Each number is 128 + 32 x the weight over its row's rms, rounded and kept within 0 to 255. Layers, rows and columns count from 0. Numbers have three digits each. The size before them is the row's rms in percent of the matrix's.

# layer 6 MLP up, 704x256, rms 0.0454, rows 562-633, columns 0-63
097:130109104122132170105141168155157128096153124137123198183120171104102157119205121169129191076152158138127070101152119127125119177111073123148100148148085129136128118124097080153186074193147154
101:151109130166106074159085148142113138175157154169161117139172071124110080146168129135138096151093172191098108151105182147119085132096130166168109144114090175112060163188127145137183202140132166
095:090103142166172140178106062189079221106116149138106191179102120059101150114098072162093143123120079066152096150119150142163102142113134096079066143119104157107147163092038138092118119127076111
112:144119130140087165113118106117103172104110156156131097142148118113128115118128181147181118081137142103099179139118095125116130136130145139132144142123158214147126111159087093080091096106150148
093:121072123083148099144161133112139120117168121111135140137149148124136136134149127139103136091149148197121094090080178126154087087147094073077131125141084156094092209126094150160148085135114056
098:128143111173147086088183128103123124152163074176162170129132175096097136077170164105084197196112149136159071135148105172089137074089107114137160156113132107113133130172122148100144147117163044
106:119108147143087160206091127134204182132070082163117157127075151089056038118094129111082175142139129140129158167062113169090141141175140185080131116149124131107128178178151130097120144138160144
106:150078097130167093137110200161144128189124148174114164154082127138119184177120117169122140113126143132067051098170107099179101094156170100097091175150186162142139145112148122165122178085125075
101:107070081096163176123063116155091131120099115139122125154148088128093145119124079157137156088115089123104159149088106138105135117159208126150112114157098119081131107120104112132115097116146125
090:104196140160137214149178122133100180138144023155153110109109151111144150134176130068137118126097084106123103111185110147149119133141155090100175118140131113168106160105120147111141095126104126
098:115119141143120172127126129153147103119124115160134127118107123156184105087128097105138118106060125115163153085133126136074092103116167139079117088129155244192138148141134083101144123090160131
092:121096120094145113171116123129160107116106075143142117150146097152202099145116198080153162166158121120156112145138125098056086153126120139089121115149147120153132097169171142153152110114126104
101:143116145171118115131131139141157089091158106097121119116078146154162167079150068201131091129154078183166178116146129197141147116155059205137104129147130112166105132142092090114130103091142162
101:096137129155167144125107127122091084084134149209125128121118177137130095144140127115126143155145161103130092077077097154104047110097113127158134133133181115139132099113145116121127122135055113
110:120132133102170137141155149156147119181053131161127150164160140131071148143129138108139120114122090110105187054150162070150141114170114136081107123119119080128163154133093129128114168183142094
097:190124086140162181153087117157145132168126092096130117178035153210128118112135141096126162146155129146121172087192087102139109115123117085115138144148167100162164084148087111178150124146126087
102:138143123078127100060146138068127120171155115132128151121159090135096164110153155127121143129123127139050101063167128127170130101143166049160151115106152207099128092178191161135103057047095107
103:114110093077148223140102123100134118128116145209122168149097099161151180112159165131112117148128138175136158126157096126075128167127042142128128121127142126073130131123135169128138144101195144
098:110101110087114128139184184117117085221100130125133164092116185139140165067127053147111141105162082154116160159178135112135136136140158125124075104077132127149168079135097130124155152150117116
104:159152189140135159129154190084135108153120114116139100098122157157092144061170082058147187106179161181090168128156117170172052155139126152135108137101105092118135150180146143098141101110072131
098:148092135197092120150143139158195127126086109121143140182136134136121129174083161100106139137091144166146079110154128133101165130096148118132220091085148096102062175162087078138126125121096092
098:131131122113125074069150063099110098118182121136149133176175151186167169115090159134155138125130126167046133135093092164136180062067141140127133178115049134124110099131125155147148160154101127
088:125116163133134134153137112139168149107079116138137210119142129138182157173108098131112135140129063111146122128109118137102152152115120100121072037154097053168109168104115154097116125132118113
109:088113070149147095131133158117120099152149129115137110096095064127159080148092097125113124138150152098148169135103155157071139147104114146141124118116120107100138187107118158061099117177142128
097:144154146094122112158164125144110151134165123086238122095124153103180137147098113167175105135125139161147117120142125205089123146134127125135116120105092152094103165118120148140102126133130116
105:149107073141080130130150168113123174108130149139145132123096135088118109128108114137071075138108055089141124095192092098142147113123164115130111153090197160133124067066153149156121189092130124
108:174137103187060141132080129091122154141164143121126135157086065133088114105136180146179133147121176136119134123126205148137107123123106071104150126174108132144156163141173144100146117141193169
097:168168127110127068117208067176166139110103141172108160096167105153172150101124145143140165117126125189110092160215113180179101121155130149125174153126087102151133192065117168124149148131126099
107:162129104097119159156134146161134112159138129200112139132138177122096165173080079168172080150174149144118141163146105205141146165155105072106172176139134130218151175189119126155146132088139118
101:121148118051094048118039143072166107143138149210113089174074124099089152125172104071148138105125117085116115103158102128148193161135149129129142128124161161082155150097166148148039130157121126
100:225107075148157109138152136110075207127120187104103172158160122170126139092154184118118191117067142064140086134116141119173153127109165139059156125107121109147092134133122102113124175142183117
096:159058117118116144128136154050104077172142152141179138125132144171140083114153082086170114139126138186129188141080056116120060123106093152148120130121153123143185075133114112135076115136125151
096:083127128149145108159124146164209176145157167136097152076123139094096092095198169109113168105094070132071086109139161079093087115136109111138154143111094088122114160137129122144130125068106144
088:141102161150140153091119124092151121105066083166155100046123076124123166120122115101173159121123139118154135106143137135087096101151211127182183143113126110119183180109088123115084145143148093
101:165133171070131141166124096150115120080140140135082119188124119144145132117095099106133109126052125130134108127104060142058100133143094119111070185177092183130165132149051082175144151113126166
107:119146106117101131116167113131102158185082155115154093095125094142091085169072141161175109194073120157162189179147175070123117187135201187114130113097168126135148077136139187131134095088101154
096:153138052117190133141125084145148141170119075148117153098097121179169103104131163065092124134118121169136119106110106111110204124140116117098074071138157160146125113136090141115150136171112088
104:108039153146132197101085092095130103126127085112125173124139115110150138093140133135178157135090139114062130097168103122156109086117114128151172076154119106110151199102159110111158159128110118
109:110176147159163126130167111094093071126145148136133138094094111139123126095133164139095125117139156112098117151081126104151101170107131112145134156095081074132113101110116107133184149143172095
098:112082113128128138161086132158122128185158128079197118070164096120147154157115140128118136136095121139108108103111090162091194121140188059114108143130127144106142110139150135125094152089093145
103:146116132144115153183180182092153202087108113085094099155141145134097106113143168143146103141177102147155170103150129138132083137102165105120179124097116193132193116161165150125168079135167099
097:099113115121146164143085082120144148166093195153108141179135130110104167173113151174124136163163156114165129108109178096187131084167105101110151125104107128122163095165156192123118114143115110
104:079125112161174123131124125094109113048149163165113162097118105093113100112151089133084140150073127123143123148095108139097098182107203134113147123115145105154133078116126064171128131153145144
098:041082129158147160151119121129129056106091177155114123128147163103099141130112104077129125120063081119174117097100117134139077104163128134138099153140116155102129109115105099088169140168163191
100:131144069131173145117065130150135111137163151171103141143078116135183084117173146156186112163080148157118142190157088147166106150087093143078118128149144152163130103171125135113164118176131115
104:127130151120128162103105072155060082173180083133235147147095086123166137167158110173113113074116143109130166119113115161137145141146137092091217139121146141071104166141102112061125120100152130
094:141118137108154105129164127082148167161149098135110167146143112136151131157105157131134169061142101143147171191148110175141141115087153184083160118127118104112115092084092158115126120140155155
103:144117128119083132127143133143147163117230134135123144133146130180217119146073037153063157155130108112145107152108106157105134113187059180089138114144124122173114102148135146169113115097116108
107:122054185101119091087109207139158170138116054206096180104193139126097131087068144122119141101100141182090103103159090143108156185133136150098141120131096150105083088098146126145123116193133111
095:138111126123161112145110084149138077201178085165128123117174178140097135130169110095144075120109118126107090100084057130135116169134127137125131104159188144167161143103155121137110133176132087
097:131137144119177118135141165115134092082137083171103106108144157080066103146103163135114162143171169116134097145127063140169110191175080152122142109148177087149159145153154026091224120097142119
091:110173133132126136064091119107080135077135074208169136192082098147100133140130122105154101109148122063129171135139106175183176130125126069102120121059109137120090174125149101119082107093141154
097:170128091137081080103171106178100129116105066077123111097136121153138197174127131147098197138133150205179124105183153096150083129218147132113126102129147061073134071117157141086084095156166124
096:115120104173179142068107127129124061089164091145122032099218162136186140118146134167137140130190162132167106160119136131081150125158081112152132104151103189081102139126148102186100065095092056
099:129103153104123087098067116121150102106159121155150139118087188135170149067175051120062153110118135151091129129158088181136137192175167148110180168147142157133069163152139104154146157110141138
105:193093126099121124151117143109112097157101144104173132091138114148142100073144067098092089147109126167124156115171155119172126120133142143089123140126130110140132145119110131102143102156109056
109:093154117161148064092067139147100210157169158142131178136151123102122098123113142196152112136154150083087137167188088102152155158108195095206132114160125118156147166167125106139155085163050121
103:119114152073091151128137117111079108143178104138153104098097173077127164119144121130146158161114126196176209172118143128108208115095094066143112136195142146151110134120135096091113154061112104
104:164112143153085078091147161127103101148175132135158133123129138079109112124085095150154103123164122115172112122167172073133129123180120137055137149143158136024141113181099131126143163140133170
099:171110078119156089130116142121110144175127129167127202078153224121105153158111106117122076118191145131118171122120106200158110116073158141159132151075140128099128118158143163190104103138145153
097:108119168096177121158141094129089155186113152105144129044169145121094107138115103148159141093089077077055153159153108148108108102147104175088119145090188130228127111162112144127129135100115183
100:237119165143164137104134089073151126169129091126081139138169148071101158082160160155123141156114142176123109122124108200151103156091126113138181117130057078167118085183195180107113143177094111
108:143095110191122160103119137148100156126140090158168150134109102107142146114201087102191109094103159098084161143141121059129152108121146101144094141130092088212143114144081091081120121181085062
102:118168202138106191098089123144110212180109140164139197181128107115104137102150121131045108123103122183181074136200160151114114104155109088154110118131124109172131152142081112109145124124179096
104:123133157061099095107076080127159110099158058131120076089124085161117138072139112059108067115086119156077186103145155154138175044134173123122147111079133161157109094164139104080172095141133143
106:105139142157093112176068137173200115090148148132099135111160086111135109062155115167147089151073093088145087089102158148147142119054137093107142133175146202108087121150129131088093115147132143
097:107100103082083169081175128132120112180149158115134143146138117163119106106107163146148171102067119147137139137170111130118125130111117136027134155203104052185117095138097120139131147120200145
099:136174116156146108137130106112109142099123150137185152054077111097138154146136139136124038110148142131132155140116134137176144044146099089146126132127116143145169066073108115121158105155143074
107:153129130197127189062162142116152127150115165105104142151093117146182144152108109140151149218113150128077062129145150132130121130113108165141154101129151168132176112104148083132125162142151071
105:135148169159188141121134101098129121048140209132096205136107140130134140139075083159124097143156120139080160089182117114147132166123123078189174190169170128111095154126140164162064142167083100
097:118124134082185078117127118179135101124157148061117150167115099117130147114136166071106139129230147096148098120144143101158115107146121108092141136085125130114138107123178111093168093084127135
089:143142201053147096084181095143098118173111084128127119115086159077129108140060170106099099137190162129095184126177188107124099128140119135124192082153182127130140168164101144087137037207145192
# layer 6 MLP down (transposed), 704x256, rms 0.0454, rows 562-632, columns 0-63
073:118154147179108063166092037148120158112100115125117119120157135133124110147061086128078152136113099090151192122153119112080140131140178128117131166130108096163132133162148143110098154102151122
099:124146145129113165169179152122097073100143135102110120156133111145134148129102087087122141137165057130150151126098144118068162067132180136080137118102121153147087108056122126158107150130168098
098:130169085152113146123167177122103099140127116143159091064155178160141061165142160044115139087115133166127145129163134081111157117105144138114168082119084146146120080146173111226096174080122166
106:123067087108088171091128137120125170111113048161136125147099144109102141084114150182159097112075157144167109122085116134108179111119154135122072131140192099186118129159132128135118179108099125
087:198105147193078161177083119125120183118107088105146114131086125176140140108135140161131184164129131075135153182099040130096163110138211204153132116088161097132160085105164122121128154083146176
098:147092114094138114165096082103159127081132138138141111109123087088165151123130166148114113068165112109095107137127103067121164089129109144122104158154103141165148148039101133088116124148146135
104:099080129092174112118086128079120072123130089143183126103099134145099171138113164123162117154122118170124146108151160121131145153182132114106127149105100144119184105160113109074088124100132107
098:140215132148134114162170094147097135126094168132183121122189126086159099107161093100089121194130148129128150119130113115060161126127097131113174133093119121109086135104079147131123088157164111
097:107150107142100167130160176109137139146052104145156158093128089133134086165156103066097121020124152120132122128140138104144104114085139175084149132080167190141142163098159107146172067199127104
090:111114137137141090100079126108157087154141140154068093143198084081140118144081098128132113095143183102087119134101079047200173175159138190147091095142108201085076127121129144169077128140132149
103:090096138090142164121131107083146148114131132175151143139158127106212155105130070098075163080097168127153149145135080133103170153184116136154094167151123108128124135147123176136128166139136169
092:140154147136131099091141141141121173176157130126147100124147091132135098122156174201128148113116097109077130114136135178205116124149196168097166132125112120089142167115108169034146097123057098
102:098112154153165124182131102094095093164094101124101102092130174145090150085159115108129148126091106154159132181107083148150079102168122146073149109150157135145116119130126115132173146165101104
106:123111167108115113169151118135148123101121153143143094064164171136125115134125113087105139096136135166146110087075085165122063083132070071177092164027104127108112106148176078109108126132116115
115:112138094134152224139155182167122175105133110073131103140209126092026151168150131153161130104091140074091114158125139167112175096152127154162108166155113050108147112104086141149115130136143096
099:122139122113071066116114154097172125135155161132188078081077097092154127132180142112072139132146108120126129125153112110104208111164149131086169082110131111108181160077133156118130104046153191
100:131120106115160162156150215087095123130132126141144162085125112134169091150108118146091188107169056138172114191117123148130123100078159103177182176111135142139087098126144157083096163147100163
097:153101134160111056106169132142110093150137143075129128106115140137082066157120098079110157172106111082093114162130122144105088075072166130082176116137092141159081114131109136144140105098127116
105:126118152100151101071154139174130105164189127071125101134142145139090170135125145111210170190131150153098102112095076125126141115156131114114131109091110153168129142144113114118116092139098106
102:125174179150169079159169207107087169108142142089158122095107101162157123136095187117113081115161104097139115163092148085128109092124152200078114169140101128145152122110091163102171106122133136
100:143113167107123135177105080096089126116117110109152135165183124160101133134062136139100139141123109168177096148119123117110166105131150080171140100172121083109186120177099111169161100149099113
100:131118153096131141141159179152235129126122109130091102138173128110106043150123119114126140172090170091147142085158116164155107144109101165126093117183158126122104177138101079154107126143178144
093:100108105156122115099106139181070142126182103134121087154117154112111151104125113119135102112152102117131153115134193145100146124141149145187141170118200132123132044141162112130199098130106125
110:188067136137131174085104081110155162227108140142158078149173145099119114114127152167112118066130126147112161127148114135136119102138088186178111167098128159124131062187133098133154128183157115
092:130084116152126112119100135129105097131143063122068121107141137051142115122156078138146167137108102132158105139130101117130168129113122139126145151136102150198160128088181095151098084101104147
109:124146110104076148104114156089155121146206173139109094160095136154077082127147117194147149187144100091128172123125130140142174174125140104104110104166054107151156152092112220147147162088134130
104:143123149108144114101186169177163119131095165133072151168142193143130113120140145160157149139163111099124071146117061118066116113095151111112078200085102179137068075143124183147067147172091080
101:161179110080095153156083125081116105142131198161149073171103137098116111212233140100141070196153142139143144124085133126079168131175121140157086104117129128135164097156086146123141117130137208
105:110114138180153126081161118100119220097167166067169125118157173116142098126128150128164126126083118129124105138088084194109090115121119115151097149202131156171116110175137164163130126087140126
102:157168166173193147187164119154121144086154144135146113095147084128165133125168135113117053175087129149125091077104136178144128138140051104109094098130124127136104136070164113137188153119129108
098:199112144090111098138174037132129090130138138145060058152106097128155141145135098070163134110147165178184092121123127128109058113153095133166164092162141147088116199174079152194127116130104176
105:130185144128029129125046134108128133107142107153116087123080146122147113109085139123166183132140168116042153153113136172105166080140124093145093082080101128104139157090204153144127147199159146
106:168168204093148115113074130096087058084139104127144116116148142142169114203145102094148149159102107128200088114095124130123110078140200108168067115115162099099101098131127198089168166140069082
081:110117084085142190168130061117109132122176054172154139145174082088134127091159122157107102174123108169178068105099189124159105152074132120128139160108185177076102141141126127108128083145124121
098:146069105147107097141165120112139151159149148129147131095140145119136046048139146145091110107178204117126135117078143073160124129102110119188195193108167116166133096072156162137140083125133129
107:111134139161090101161157096115164115169007160052151136143151066123147113171117133158144143097083110106180087142150134104123123089087144122121091115112142126094198119128134157133152116143108066
093:112136175112099148090131142137122085128119148101128129152186135095095131159167140134152186144186102125168112104114141125082064172099173098091124141146106105077155146109162187141133186087106125
102:115137145058109129120188087153206094141148153146134087176113197129152144130177170047076097084119128156143111165081126126112079124148101156154133159129118111116145091163135115199119165146171123
103:120116073090094150137101109087096220141140127149115112136129063138153100133115132134163114074152159120123178151107157106099125106107157151074137071126143162136131141078166124158114157141108112
098:144114087184097092137121144105142111060088130099114122072057188115141133129163132150079109136157128096114172174083152092109170136109177176142196166097140103127139151174141128095104124081130166
101:155111161112157124036126104185160063126122178151089117119050123162117119084121180123094160134111106161172110127087114099099142153174141147129155129147138107155138117107067140118114103125093114
092:127145051148101149174174076210117132080167100123148084124149132111126094044157103123181105086118158123140116115140125129155174153146119145082080072133137182123074136072144089132159136148112139
103:109166108182120173173164098135091174155083092135117142151122079094117083126139109182094104157118080120092129096195108173179129148123149151145159142119187120186058102121138159196114128142057165
093:151142112088115133118091154093137138111116076136152095133097075119166110116136164164151129167137136148092167145095124148145110139083178164090164080164079108146094137175118146206086112114070092
096:140135133132155139145149092155115076154141106135127144123122135123118110152153142147146133120091138152061163138114142095063197176208103150128075137092115144080121180107131138148116163064124111
098:175087138136150109125113132108206188124126127143101138098124158115103118097091137094151113120139142176108140168137130145106085181122149118148153135110096065155155142135124125167163133147136168
090:118109151136152159162098133100084093127084137126170066084091126150085123137182154105147110143097156128083117077088164112110092122168167074156127131126136091165124128218210150134137124144133100
102:129151145109168167141121093133082081101138141109110146163084165156127063102118155085079126157120120183092172143157114135150090163130132126121088152129115171066131152141143204111155128123102139
108:119137131115102129151198138165140098141092075114111121113139146165111181062151183039098100070153145128069163181099132069057144095091152092054143094128120187115096198101118157117117143134107089
103:094059165071131160070198121119158129143165164086136167128119136165099141097127101090100192082182044187140121156151163107160157149114124185110148125112140121119132086147141176137142145103162129
096:139111148154087147150148133145038136156094178102146176140123141165179125131184120134130146095120134081178105141103148104126167102059153141138158120053106155170120083153137187099089138153148176
095:093097123183096115140111144143146148169142155089115109134165137137120068077146121147102119077122135153147121126148128130164142116090133165143163226189122089190175110161200141120187108122090155
094:091109200127150115165108162113136119097134185177140134121147171113102091074114123102134119124131117090116178122105105111096192098090130113116114157076162155142147172144065126157134152098117143
094:097115038140143157095151161116083144154162096129194065148081164092149129113116148085138114129124110119087116146148132095098162157185087207106125172116133160083101124129105142157083151154161150
094:134126094106108079122150131034129134146128131125100177114114097124098167130067221175183114125131141099079132166098114113144098109069124116114049126131123139174151101147121158158115089129135115
106:107082127145139155117135174158113077141140126124151072114106132174112099116203156090057105185103080121081154116170116121191122028111134103139129137128168172118119120123141128128180106124172155
096:161130167140128167179156141066141080148108067104147096097088160133115174148163085102078157148103089182122075109057168135162079098110111152115149139117129162125119102102113144135149204146137160
104:080112140131107163079112089097124137151069143106165144123132156089075090110128115162093147084141135167160114120173073107178110083183134112125155160119098161173160154106141139099109091082102149
099:121098128120147135135127080100152049143155162136060100146150130111103141139198181143138151125163135115095107121085135169190076209065169137190170161096120110161142156099122177155107084171102127
100:101166179116096088106104037123177105090139126149175084118063142136148117102161156121101180104094113079180126141147161058120122086100126150107170177150129106178150114113138153070134151162138143
102:152128145161155118113129152198123100122130163161133154103142116125183133070201144097118158092089044191100137091093108149102134110146124128093174121070143141167149095124160165147129122084153171
095:146185107116103135150130140102119134108099171131134153143148170136109128174129185142131106208093070109136104146124130094059140103097179138122078133093145097111170178145127124107096149162088104
103:085113159033140061079101154120146122160132078145157139083121168133084152108083121105162206179178127115096141080102081146108077161156183074145186201134144081126124166152138094160146128158121125
104:118167121136098152113140099064127083123125163111115078124146124172118130177114100100154179142120172167199132087105171087133091204138086131087131079139175131096149108140146158109143105092131117
105:110136175178092167132144077143173111091087197164118166115132169160175143137142132129138055157118112130125142140121208155105134089090129085123048094099096164199109119103126062107099142142168137
109:124091109148107152103172119098109139194143150142125100143068129090153143161111119028134151097165116109162145137161111125108101098186074183119168178148130156113123107188105152134128124127146113
098:153162160151074200118158095109145124148144075191048143102043127126227111115160114096138129137135117097131116105120057113075193170151143143131096110142164144113062173108107096135106134161098162
104:103121125183126118060110134128156127113098118147180096140122108092143140097085157130143166115136100141233139089115091110083120113105056101136101123153112091138045124172085137095083107120124177
104:151070130139100096080143151138205128113123065074143121155122109129110121133057098163146172149112058074125137123132143155121133140126167128127122139175143129081124204134152156160099130111136091
100:149113114093078101119184173150114165142165075135095113111142149144165124131170124097117136158103143115140114134132186155091127113097156137115121091106092103153182121093155138120097158121137129
102:148170127138124126096088109197073142140143123133187106124110144122133190123141107089116180124128125087205080138100112109086083066196161172161138141145138179122090108127107158154114110171090128
# layer 6 MLP gate, 704x256, rms 0.0454, rows 563-633, columns 0-63
109:128123135114144103154141141141106067080198142133160125173185177102141106115154102172138110073139075185149143155137091157122133115109158114167108121125088183130094119045126122165139187130151119
103:087096179138112166135102148087143129155069171092140219144160099097139114131102070146101138124130138142139159097135117109171120134131141142136166183172160140162094100087093091124097122120114111
106:104113066141121153115082094114126157139101162113111101119098118107055135071147091106142169135107106130097076104127120122153119133104133106161133163080152090166058099151098069093148127121099104
089:119051112116055177115111199143168134151135111071186169163170101167135148137178116130123135156121155122111129092138122097157146141130144137166086169100153136168118130138126124066143102155162098
102:121158132063131179135081105158159097125135134073113158130102155107093118125114052112148135107185064043125149087155126119146119114148133152163096153082098200120087141092109150160173125155111160
106:155112083044156140106101130137072150161153154157123084100104120098105154111069135105171116168119190157082098077123114114123129132161137108105153171119182107150119062173112128126076183142100066
101:124174149055132171160139095132097144139090214099147127198123093156116157115174088133134186104176186102166055147153098139128174094135106155137147140148092142096115113104164115105117125145086071
102:155092117111152143157154108157124119098157035137125159066112118085089088081171065137153083140170099136147160123138113146097168125158081160153140140129074167159075158126070080176145174178165123
097:121126096149086150132108139160100115102095120096192163102131136168128154114146101084152079166132109085126119162163150101090112084154091099123164156096116092165156133166130137117201129145095112
098:104101153098122135117117157113144112116169109087083104160117132154117134154154141112133135041106109168146115123132170111145147144136139074099120118148122136101092125153111058137112156116138143
087:104152122174137169180065099127119181149129206114152091106113172133160129116113129140188101123118175120096129103152082159166114120095096113142051170165097146142098103079142118128164095126074146
095:095106103159073102111083177184162109099139176108147189149142164072119150163073128184159132129137092196119134096172109126096112076108157141114139081129123110097144148217087097147147158061222148
099:140115075117072123081091128082145125160196132117132100089163088093093107089109157154128165184136175192073124171070087143148120074121118098113157129100050124185083147133113125153136188179134111
100:108109110113068180169145172104178135133095076101134155177157092139136140168155072073170145173084079067102151173163124073150123115102103095099108191118137141097111109134122139172082157117135157
097:135164150070127063130105149096138120077139127095147113117087109108113094129141096122091146130145110043165121115111165068131170154115106129160154143135166121060136186102115135129130092143123134
100:176081155126113114123115129150146173144142098165219154152132145074153200124113147120172153131130158124161110112142183158094148127039123159046163105134098138088078091057164116137078096164157175
093:113138110129101064124125137161140117085091121160124136095140140155119101159105099045083139109062093097097196134161105167055085045171120113073185140122121113151148131090126111152123083122098205
105:149064085079178147112115162152142142173142093118089132142119124098135181143125136038184151076100107164130140119104151126094081099113092112145121140141121116187076159213140162158140159095119143
106:152117093151112147148104166114142161096170125129157158072097082114145137150120080114147090149137126082111147200122141091150158090098103080114181122152108180193112138124144167155130127146057089
099:118128143064104121183140120142129156114078144112107154116125122186144062110152130096136098120065063130113115159180142144126046128108058106148146196159163150141098158163043123099110122130150073
092:145135129177093214109170136106142105116080113109139129189187116175178135110138128120107100066135142147185124150087091139106149131146075132179133115143149133097101103138122114140148139119118135
091:093137111138127167172127161112134128108090144187098190182142151128121138102183152135094129082108163091162121095076116097078139084111150138110166097131152108153169162183175103198177156079186156
105:164136213084152150169092122084127160104130103067134147163113129175162168105150172120056137102123161154195121143178102121095113105172140132164105142129165097135095138148120094129149105150113086
094:095093086092174099116147110119092114163109126143093069110203131164166099127164113087155175151155105102126076153162085139131092093109101070115091102067121151139168165085170182143129071110122121
105:129109171085091143089142140148157125159159113167107115121150174153185134106184133165178104087136151183078166155131057092073175161172109070180099139146123112104105139168083141088155144153120124
106:099136116183149120089125174116137153103077147093064147143142108112180104126125142166148146149100142147125076144179131141103106164086069158129150089159175185138118084176111120153187100177176141
096:107087128128153132074141112149119136128145073046159205128140073158134127081045113139105193149174114114112143145143184102162131130052150096097117118131136080104128161122165145175083201136082077
106:130084142095144128053132177105107196132095084090137060157153103151093155033145106141121150164110173162109152208147073125154159149174128126122137135127137157136145140181186092150114171096137148
107:108111151074159128119126128132133108117159129114135156188123144185109186096112090136089148086132077086153135167215142058105127103134204091144104117134134111078165142170148131134084106110170143
101:110159137140149164151144096059139149178133172136158132143124111115088069139139123137190103199073159116097125153114132134146144135143142137027184149128136149098128113132072079145089095119190138
101:143146117112121145071128097164144112061127124116130145119129153115201162111106099108174089150157071113066133116145141114163166134090123135157199110092151084061157160122100114120186117139115125
107:166118158078105129087122140094097084091155137139162170083144141114143140181115085076130132112127133118159075124112090127142137149107156070147081099070164109091105133132083162147083130145117112
095:061131112071154198200131103119134119143185097164105159141132162108131141105191114175146130130139116167133107179129136059169107159146063105065099141109122160145074139119128118099149090161106139
102:123107128173143151064157134084112163110122106141108126146202153104154146126110143092134096133122118113138093166120131126153115172115163120118075075132087102141096102152139150147119161174130116
095:106140155116144124153131114122140173134103063153147086161089110103120067111104133149113106137105209157142121180187087152163072143152099168171113160074118158175152075129108160167139115045134149
096:125116077132153144132108144109157137120142112159142195133133160149119095096055128107104086112104162088110096187127127126175129110166061168143169140099131160149159182135162080107085112100128163
104:094137204100107154148116099100136098116110128129135182153126161164172120111131095083102100157150100116108117170186107132150140134115162137143153178078112021090119062119101114114177118151134153
106:175124146090091111207121122080118173107139098149178145124140100095151193089125162129123193102159129110162148170125144117162154092119112118125125080102121142146123138169114096197117166173174098
100:186095135149134172154108148106010124165184112112124117091101123069163146090139146141097076104084132102177139111149079129110140131179140105150190098114143139094080141119080131135134189140110124
100:060075126141161073165144143161134148142122143168088100127098125159103141138127149102114176099152121183163151097125211071082148127124164138109170076064177103111192104132152101164119111136129120
092:145136161065131190130139141089163122158126139089099083129131097146173133131079153108079200098100104103158126143095111157080145107173184141226069170109171128107119146115171158199185103164092132
107:085142170204131167178148107104109125142106165141166176162153120125149082128118088137132107124087084110146177123186131130099083092106153141109119120054191143128120079140141138144059125091075132
100:061134156131125160057113064135152139119120098103065162113191114072109135165091054118138175097125148128147072116137128117138202141167072116137132136145115183156161138135162159127159127123144144
100:130121140107133155144150148134161123080106146110105120050166108100144194122078110078113119148187096093126141134122107149168079070052086082120150122112116082114112088082153154139141085135167173
103:164076138100122097174097121081152099127076135160125065153158165115100162094204057094154191103215146125152113156153117180123113125165127142112118111121102121150090110077097143142152126174120076
085:123107139156123140108159136150175125119139108104110162158152120145192153160150117177106146155208133097129119129134063138164130159159108188106129112134071171113135085089122145144163128152142181
105:161148096110129147133131149180089167124103137112148044095112097111177110184112085114118097132090133095126160159106107096093126097067105117156182087092147059180163127188125113124128109100081166
105:134101138136136115115071106090116156146140106092143093086148042129142127129162141127128135111140073145172136150152154107106179099082148105109095129080118094127109141142138143136145160120143170
108:112063153114083109113155158130066131165195168112120135070092124110129061115115112125104135197169096120113160086151077114119112094088105126147141104078125159131161106131070128110111136121156126
098:111106121063120121072153152105164134097132081137102061119138148125112142146073098140146119169142078164108155098130070075096138148193127135129118188216089135060110130149105085147142100072124094
099:123095119135094126149113102129152131152132192130058147166138122090133069126141121122099118112106160176128132094162162082139156085060128133130170141206163110159166128155163130114209149174107141
089:155082095120131167115140086189147117124161153098123106142091069148187158150128122138105184146158177139134101110160159144174034185116117104178139094142072137070114109169159119131126083109124140
094:109135126126129196160159118097086107210145131087133178136089121180095082074080135125128092063078135167178101181151145111155128089047193143100127100109108102037168059124073181086134154150165089
100:158106123144186134154081138095088148056169113094080146083107129133113122091120111127105163131090140203179178151172086145076162132089138103147098141074123158120156126103138111106137148148140143
104:151106092155099181107181105049068074138096145131135120134137111120154197148099087147166098174123131133155098133127094123122118156120114109106125188114108139162124146147170102117139122155153119
094:150156184128144192145126118134108123132119124116115128141118154117111164177138118135137097130071119175135124122138158117124135098122184099089101129086105156192154164127125145158162211148111139
112:152106110075143130105132061114119106141116118122174094172076113109088130116132110179067085093148135119128164200137148081098144134177175147181156163139112156197123125082154077085155087087087081
100:111180128069139150155115166099198166075103158175151158114127154196125140122159142118067132120103144097118109140182111045126173134173125117094118174150163088153111095143115078062149108159169188
100:149135167116085114121103112140183087081108137137150107128122072174163121111188199129152144133115131096115094093161186084117099052142161093127122113144076095152130098100142145096098162123175122
098:130173145118104098157177127079204121132110118122068168142128112166180110143133099159103116088169185151163131162198090145106137104114095126079148111176125091134130090124113168128174121107139108
096:156105123143127149077105129089148135155110083115176164138106116098120149034113065130166111108136182206137146155128143110115130185152080123095156117121133123131088135216170112140145102059125148
103:125121092060109117118133175100127113147094155093135158120144174104161134102117186155142124186145166151124097152150185133123146141071170128139117140135147150181125120107168111127121134131115148
100:126086107094117113102137078094123124113101174109161124131221166130149109112169126100170191120124153152124165092145100131167177138071145146187107140089143131127071165121109145111165170139125123
107:136183123170067153090117028174105147147092123145116153155092163164119151149138129135134103154090104148161104062144128128127123129076138128128051113059137102150098133156091066094113168156127135
100:130140126190111146081155115130071118189182106155151046148105132124160207181085105097158142131141138155133081129140133111070127131178091123085097066129113122106143115138090096112123173108120180
100:109124181080101119112080093147107141159132112141118114135152099148155107156122058154079127181122155144105143101125054130120144100180091137180172065152088170173061112144083083083124136156107149
102:135173191077143127076136164151109146090098140110138135182180150107127132123119086109132146094114092133132105162085150065147094199123057062144101138174159109157156088204126164084169154127126160
105:197162093048147170083113182126168082138185157123146079172175150134138067123118076093164090117150120141087138141136113135146091122097124137139040146135110134132158134104119102127127172186165105
106:129128067091119146120147166157161136123173163094197124150082147156148183126124134109143129134101106116146061137130209072150154122148149153114137125100149116168127120139078143097087143111116116
101:121140083141103233106157129052172162118137120063116134147132152164130156150133153135102079110164145144090192107155111110155215185145120093086119108183201130152147156154129088114099174168148196
096:148096168142101097126126100118119097089097090097153150096128162113158109128138149169139112083159115141108158122145153134110148164129122132079161138148018089141185167089111104080115086162135117